{"n_layer": 9, "d_model": 384, "n_head": 4, "n_kv_head": 4, "head_dim": 64, "d_mlp": 896, "vocab_size": 18037, "activation": "swiglu", "norm": "rmsnorm", "norm_place": "pre", "norm_eps": 1e-06, "positions": "rope", "rope_base": 14300.0, "rope_fraction": 1.0, "qk_norm": false, "attn_scale": 0.125, "bias": "none", "tie_embeddings": false, "parallel_block": false, "init": "orth", "init_std_qkv": 0.0148, "init_std_o": 0.0035, "init_std_up": 0.0148, "init_std_down": 0.0035, "optimizer": "soap_variant", "lr": 0.00463, "lr_mult_o": 1.41, "beta1": 0.95, "beta2": 0.95, "lr_head": 0.00792, "grad_clip": 0.5, "warmup_steps": 200, "schedule": "cos", "final_lr_fraction": 0.03, "batch_tokens": 262144, "seq_len": 1024, "doc_mask": true, "train_tokens": 1296000000, "steps": 4944, "dataset": "wikipedia_en"}
Each number is 128 + 24 x the weight over the matrix's rms, rounded and kept within 0 to 255. Layers, rows and columns count from 0. Numbers have three digits each.

# gate: layer 6 MLP gate, 896x384, rms 0.149, rows 863-879, columns 128-255
# up: layer 6 MLP up, 896x384, rms 0.16, rows 863-878, columns 128-255
# down: layer 6 MLP down (transposed), 896x384, rms 0.157, rows 863-878, columns 128-255
gate863:124120116127110116129171154105087154133127106109093131126097142163095127077131132135134153137087149153080102114078129145107134154133137137121133127175161149130125123083139147121087135126102175101137123142153159084129158160133128133145100146097122135164129152094101169151106130150098084144123129161159109116128166135156169114096096097165133096134139138127101139109146141138138095139155
up863:154133143136139153151155200147130133117182115137113146134138150075138145133116147081121138141129139132146114112132092082116071137110139156128133131124078187074081178170096097187124105148132159112093119121133113110120126100109138132137074112170105156157129102115104107114102095163136129133125142155081114152150113156128171112119108097082137096122083154149117133080092143144115146175098
down863:156136133176140127135134156170091176104133090158112143134113133103057126123119158152140109128124107128130112136131098078146107100131153117111140131153143174106118147089062089142123110114139146123088141116174132118181088118122108116145108173125180129084091099105128112124135147171122139130118146096159126098118124150130130102165121142121161129127089126120164149132128110094154109170146
gate864:133128142131159146097155133119142115136174138158162146128103100085101134109134157114153115154095146154136110135133165103084178143159096115080181169119151130126102093098147125144137122113131116128139153134137108105109166112117105162173141131147146113126157124142126113123112112115110168106106138133153111127139115117110109128146124149112140144132128112166166136158134152111139144126149
up864:105132124120115162132105141159153152140102177159115150109130135128108151128095131148116126139109082077160126136112091114143098128100102114130093156112139100171164160189142135122145142156115156157145109150092110132122114184108106123152142129072128105141135098099137148119114169114138133140103101156136142163124128182112146158176065151145132109113158171140071149147139106152113145158131
down864:120156112112069153106113126129092109112095100108112132140098139132150104126133148136166157114156130142101144100138136101130154165138081021129123131124102097129101178128117127161073131131091132120118176144131108096153142099126112088088121153116110120127140146175155118103113103154142115106110118128100123146114147121161125138111108066136162125120120118149140145119116125120090112139114
gate865:117131104055118139146163088197151128141125093118136155176178085148118109141064126110128128117130129124112163128158160147135131119161112116099138082155130140090094166132136136113150141095132102161083122105086121130121117125156153118094100164110118072111111142100085124097117113180141146103151153097123134107139135108107117095151172100140111153122136154159104206136155144106117127183164
up865:133142124122121160106095138097128120161170144131164127145132108120106150127122097157113105133183133184158106128140095069142146170135127076132153210082142134136100077142110100118179128148140130105168101087140146140107186136120087118106139083126155122107125136094102130133146122120113121090184101150148128117169206179173137119120126126108093202108067154140134078110126112165051125113141
down865:124114126144111132125135103094139122146142157157126130116075140148121216155137100136156113109154101152145075128086104140154122104136119105115153154080121134120074085162139124120158133139127112096137136157088161112063129174145095102132128086150146159153142124189106149130198097143155150068137119079139098129153143125161095134091162111119156097144110133164149163137102109109114152113149
gate866:111115083140121116128101137105121109098106143116154104127152123125159141122105098138136147121081139116114110146062111096154135114134153127151123139167110084102135130112070102161120126110127125099119153107137147074129121144141156146109149131157101123147136100120141120115173155141117132142156153132133177074160129133135145111115096081098107139126178112124105160111186175110112136113090
up866:130115118168118156102104078148129139113163139107125086161150121113153165136100139136155159147143152107127146106176146149124130168145173108122147107138144123167177139142116146118139102130171098126097157137109125103142160111103138140080189116166134145102126082117122162129073129121127164126135088125096161103146090112146132137133134106129164099132115098161104155179123128146111092139141
down866:131120150188175121135107112112165132121119125109144129114118117125170128110094083109112124149135139114128156115137093104143133113189115148126084134134098135162115135144130127126124129097115122143128143143113132093116131118110146150105153091096167166176127124104108100131172131104152118129085119141104139160152096103144148175099174153149120105096124099095110183139119111121115156148116
gate867:115135152170115111108067142083093101126116123140116101156125097132063104148081096140160142131131120131129149136115136170151103156121087080099183156107123096120113130093097076158146145151120181118097141125093098075057122099099088124135174161133131117159160153098161112150116102123164125174114123192150083143081134136122132171171163079141123083127134102172114135134130153127133062137129
up867:102078156165088148102151112146152127095093087161118151128155182120121083143101164147103161171090107086107116119146133127099141120123120138121115089102137128147121153120140104140112093100158167137140119083147144114117167138139097127151149161086128107087084086142118121129106081109088137133130138137133127118116156128158143138084150165089108172152133139130108105205146098111103127114141
down867:127165126145124117107156107126143081126130142078124135172107146123089138133139163114163101110171152166116103143092144106116152128123105080096126130142140143176113156122147146164153143146078111121093127135122145135120114112103123127121127133101140153098129111138119108170166145128129134100100148173150132128123132140151126127107133137110132161140153162113130126150145117121122118155168
gate868:158100128140131136139131104144124138116102152116097141154137144155147113123111130104100082084151123115124110136157164119120113103101153181103100135149127152054144143103131153136116098113131126141150099129150136096148102175094142093168170091116105130100155147137170105136122131129117155149131101111089126138134116166117171142115091150079138121147119131167125135113107123128126111124132
up868:169101082127118115147137148105093100130144103075094117109142087143137147113123105096127156158154133174130125107100103076135100142164143100131116114127113138118076098128128141144134060104137129100114132102127118146138113131123179153132151149123087066166162150163114115127129156137130098107130143124102156151129124102110098142105110133156105175134127119125110143139122112116087147129124
down868:149157131134137079133100145126155106134141150075150172126121100165109117091108128089100172147211114101156102128167078160120123148089138081097092153112132143110123124136140132157123131139177081130151151149117130098127118124132058155137131141130129128102099140150116149117112163125120137161181134112143147134123125148119162107085127142112128137130096118116140137135123169100069113166098
gate869:117123112141122107168099096088132162115108130149173148120102141116153172098139111167140108170127146118110118114111124121123101133130097105093160118136138121130148141127183160135141130120086133139156071139170152132126140100131139127139118135129097111146134124104146077104129099167088151126137099101126158095135133158117152127112103118144129118115098118148130128135146129136150140102129
up869:101121152121130127131126107166130136086110137102143122155117109139152140090142131134102097129118173137142139111131114116146119091139126127132145118138111159117104122097176172148138140110133128079140089147159126103164142101129147135137141146121082126101125099105129140086142137170135177111121063107138140127106107110142131125134072129128149100118128132145128152115110156120126142147173
down869:113139092137077197139139152100139063128158124112133118123107139158167108159102120090130086159159175157114098135146137143127213157100122180090147111116155099155140127132147131129169119138094094126112144096080112132094163144174120076138125138124147145131147123116107118101112121125139130106088116114132136086179142160114128133096118141136118137106132080156106100119112121151098083143154
gate870:178163116112080105132139104108128099143127133145144115162142119123152149103124133104138163144118145114109134106126128144159147102104108107131100120090130087145113124136111124147184094131120150107164147081109150144104150110146141098117122101120126112129103101145141135127095155117137152120070145161143127105122133147154156091138135127119119129095151123160117152144140132142164090157160
up870:158124103088105098161138134111122160129119131145100121149128117151149122128143146120146114140118126078133130126104171129163162094078113125136154144185131122123181129136091097159126109096128168153177166120154143098107106117126159173164149127165157114117083139144144117094184133121169156114153124115122103174158112122152139115085162123156126158121146108138084157141079141111188120131156
down870:111099140126098108125146145110181170176133117116132151125075154148091144153102120144152154120117121132102115069114133154173129114123155125106099130153112128115122137173111102131150102138101158144114115101119093150105112156143118118092127125114140145169146091148125142120153103183161114132123123100129132145120131132146100166124078129155135134069141105123151167122154114093161115113115
gate871:099114122146087140108120126122162145151126118114147108134128118096138116133136120144172118115156185173106119124135165117130137126135106138183177120182083138125112148123086110104122129133157138127151153128136144111134115093095140122135113147165164105169086136117152137118104113123135107138124124096139129125134119149112145077120107141097104099175122135148148151122127087148123141122132
up871:122125097156125127103096117119142060124096097100105122117127106114108126143104128118132145124158156176144122126144154121079149160103154118141135137106123151113131131129151127142100113126136092128120131106100107078107130127172133115122147166138150130159160143161109101129107094115151121127147143136143136150183119155106110110133104110145120117148128168124139130165106132154151125140160
down871:094117155107127145109091098123104121136094139153114150144143110139108138163162122111166154126103142136116148117133149168135147104188136166129097117150093092098122130122121142094158141155123172126195152104144135092106119169105156124099095102110096148137101131167094135128115138113112194069149126118125173151121120146127126158108124145120117153112121142153205103082104141119127130106120
gate872:107131153109159129162113113068111105160107128110079104107148106135101120129133134149107112103113109155116119124091082079098126117110138101107158139140164119138099062120132164136143138124108142079102105149150121127152107143149098147140166139117144104134145072125138111160148104126147131133089107109134142152140116114116100115098096114120129108137128152167113139129119109132099175159136
up872:100129127141171164114107171133114135109110135122126098170115125106119073121116177124103111150104137135138165117134134122094107137154136154106143154125113121188128074149153118132144158136130136130131089146086108096137097159123111162100114112070103145102125111111144104114120102131141125101122170132098147097130104135113102177152128176152139125117088113170105115118170146154134086131130
down872:141142157111119142101096140135155116125147143122101159120131126123124080116191155141117116084114142128146175115163131130124121110116161142101148133145148111155125157169135144110154117121172099130119093116064154135148103077153138104149153126124105177169132100121067114145204106142099131136143135117152108096148117128142070146134147170114154106116157116147149127148175174104130080130084
gate873:102122072111135107143148086123135131123135120129134152092152160138114109102108158145129075115125120130139125163107133112157106141144091097117130131155147116108117146110112127133110080100140103099091100174096131135103133149113101113149162146122119150109120106102122114156112108118140109162110083123141114111136088114148076114155124087143105106059131144151107145124131119145096144135182
up873:157120147121127120135113144086151130111117082151145105094125125128158137113088117128123134113141175125146105109142159124118160126148093112128153126086151103122158147121135113117087124096136138158199152146126130144107120143100119177120123108146122129127107154171096113130153109160082133124126140118122081146120143135149148147115110148137164141104127135094137145149130142169131137112098
down873:152134121090132149107130110135125108114127134146130122106153140157132136108102161113117125176089165078143164154140131109180117152098106109108131127142085148113130101132101132110129118145119161126109118159142125117140125151119117148130136170136137148161105193082125096155143097122104109138052129165075167159150119117137152109135139135207116146133108128163116122117109097157107128129120
gate874:153096124109103139103095145137103154112096180116117156143155123147104065106157134127147124128135109153100077147116119125114104138127138145124093117083115119077145151126148150140170119082162150085158112177100116112152136152143104128120157140125163092138116127088114196159125120070130157109096087144132124099113120132148107104126109148141138189148075138121130086156160119169183189163106
up874:119113117124162154127158099145145145130137086142115147154134123163143102097179112120154123100138129133135153123130177155109115072143132171089163132143124126133094110154148120141153175104112141134151113116135150139139120143093102163125117129106152105122109102123113139145142136157187129115162092089120136115094118141139115117138153146131103154147128127137141116082120105179139139115122
down874:138122085113104139131124154123078119108140183140178148121122141159109122113141109110184155150123113136166089140098076083144161150145095152087122076139101162127116126113111144150135137146189118120148155115117114103118157133109115131110149158165163096175111127087122155118111127124100170137129145128143160168115076107125161105163106112125106104097103159129137127107156137135135146154144
gate875:142103102118084072147114170128137101158143110154123121075151116136174129126129104164095126173125181107127115131152133124134162067050152151155111109133211095103145112091127149161122125151161135122108146153156149103138169143144067107109075134150129080112138121133118137137114157161116147131133086164109139154145112122124149152115128112132122127140145127118095119120156086118161142106168
up875:125094105161157133135075123113063113072124142130109140137118156164118161126134121113105137155113117115088106103131130145130070113109132121149125132159168173131190149099114145107155127144115139077124134139148086120159164114132112122118110133134134151096150150111142146138074109099148127186133177077124132131123126114096152153126140109137167136142117124134162136137113174168124169119128
down875:115137087108096100148149158143125126121125116147214132119171142102155113115056165115126111134098138125130099118155131082128109119098127143137109130103094163114122092130127122171136134123154128131109170166149139084155122124117139143127132154119114118106092112103133108123120126136100089140124125117094128166186145104136144128106141115141128142126118144111155134160148084119142164120134
gate876:159111135151120140203115102111127111146113142104171111142173123086133143108167134123120144138141142113135127131169128124140142119099106151139106118133127122117148105120164134139179144147111093112158138117090128124125159083167137164156105149139144081104124119153094105136143144149149098121133118119125135073134133114164106116114153139150132103115105172147078178124143117127119132132110
up876:096121145164139179131056118109097119135171175113107113140113119137079121134122066126137117156139140136121148173121135194122112132124149114131136131114174151145130125102141106087113180179126140143160086153123141100075100158135113144125094155119126103123109105161142121124099142154151113102124102115129129170178131132116170154128096101156124107120132089151148143114102134148162092108151
down876:107130151119125112120133132127114138149115126174122076099157103125148150124111091092136126120148124098148088126142131152137146134118145158146126123153097145143111129104129132134153125122131148126118111173169094158135104125144123136122131166130114127149161162091115124110134133165110125129107116168093107129122142169142132123125111172175071103140140162103146120114129142155189137096132
gate877:150159177117098158107118108133102105124138143132126125136111119176094132117156120124134153129137128082123119142131150105160145164086126095117074142096148112097091160150123120165143153129109104146134142073112130163163156118123150140145155115154073118055121120143121117150095154132127118137127121085105130099074145175141133110117117138111175123157136121130117101154101126139112144163124
up877:121100162132119150110154111109097142088113150184093073113140083151126148118106119142141115118124147106118148107080112111167097132107092150172092087119114124177138128139083128156158128151154122160099175125130121122113147126104097138161128127136122152155094109128118107132129143142143196107152097135108205119131127134118150102166114155104144126155129141107119127129117137123083150137096
down877:161121163142075085136106152126125130077110148101134104134147125129082171148100098095112178154182131130165105107105134165158144131088150124140129115130114132070130174141136096148121138112098151130119113100118090160144117130143156135154175093150139103124138135108104098163132102136127093108147141122152108115074117143102146151111208130128181128143156108119115119137049144169124106142145
gate878:114118139125108163128135105144152134113115118091103087122116147153158134163135139164130120095104098117104107093081113160113078135138149145086132122139151104115117143142136121154141157176085127113109115180122152113115089120093138119159094141095114144134134127149122089137176102180115116149151158108076124169126109156099110139146118149085126118095129195170120135139156124097118091150096
up878:142143119161130130078121139154118133153091128108133124123110139119145108132126115096102092133161148089106094110101139123110115132105161154095103136133154123186140162185102151130148134141141129164158140165067130139108129121123126151087108159114158083124130112108153164112194145118131122178120097114085159127102136105125052126068141107089117099144167106137124153085083126138128135101116
down878:123135137158109135082140124146154110107127124113114131093145127117105126135124160112156165078131151080108123118109108176136124132161122127073121141104114135112073135137147142097111141150148153126167143144130095104119125101079102108121125149073123136116138076203171114094136143145145108150117097128094119163151092114147139178148159202108070159143155110083142136102143128113111131153116
gate879:124145125104103109152135094156144100124096150151139072115130120136128115107161145165117091109107082154090149129105150139108116159122115135107130119114130099100040098108151126148114110109129155121153158120132156114148113130144120105114131099115114116102148104157110087142104102161151119095098126139098140152156134142124139150111137140118113151172137110123183138111132115149114105149123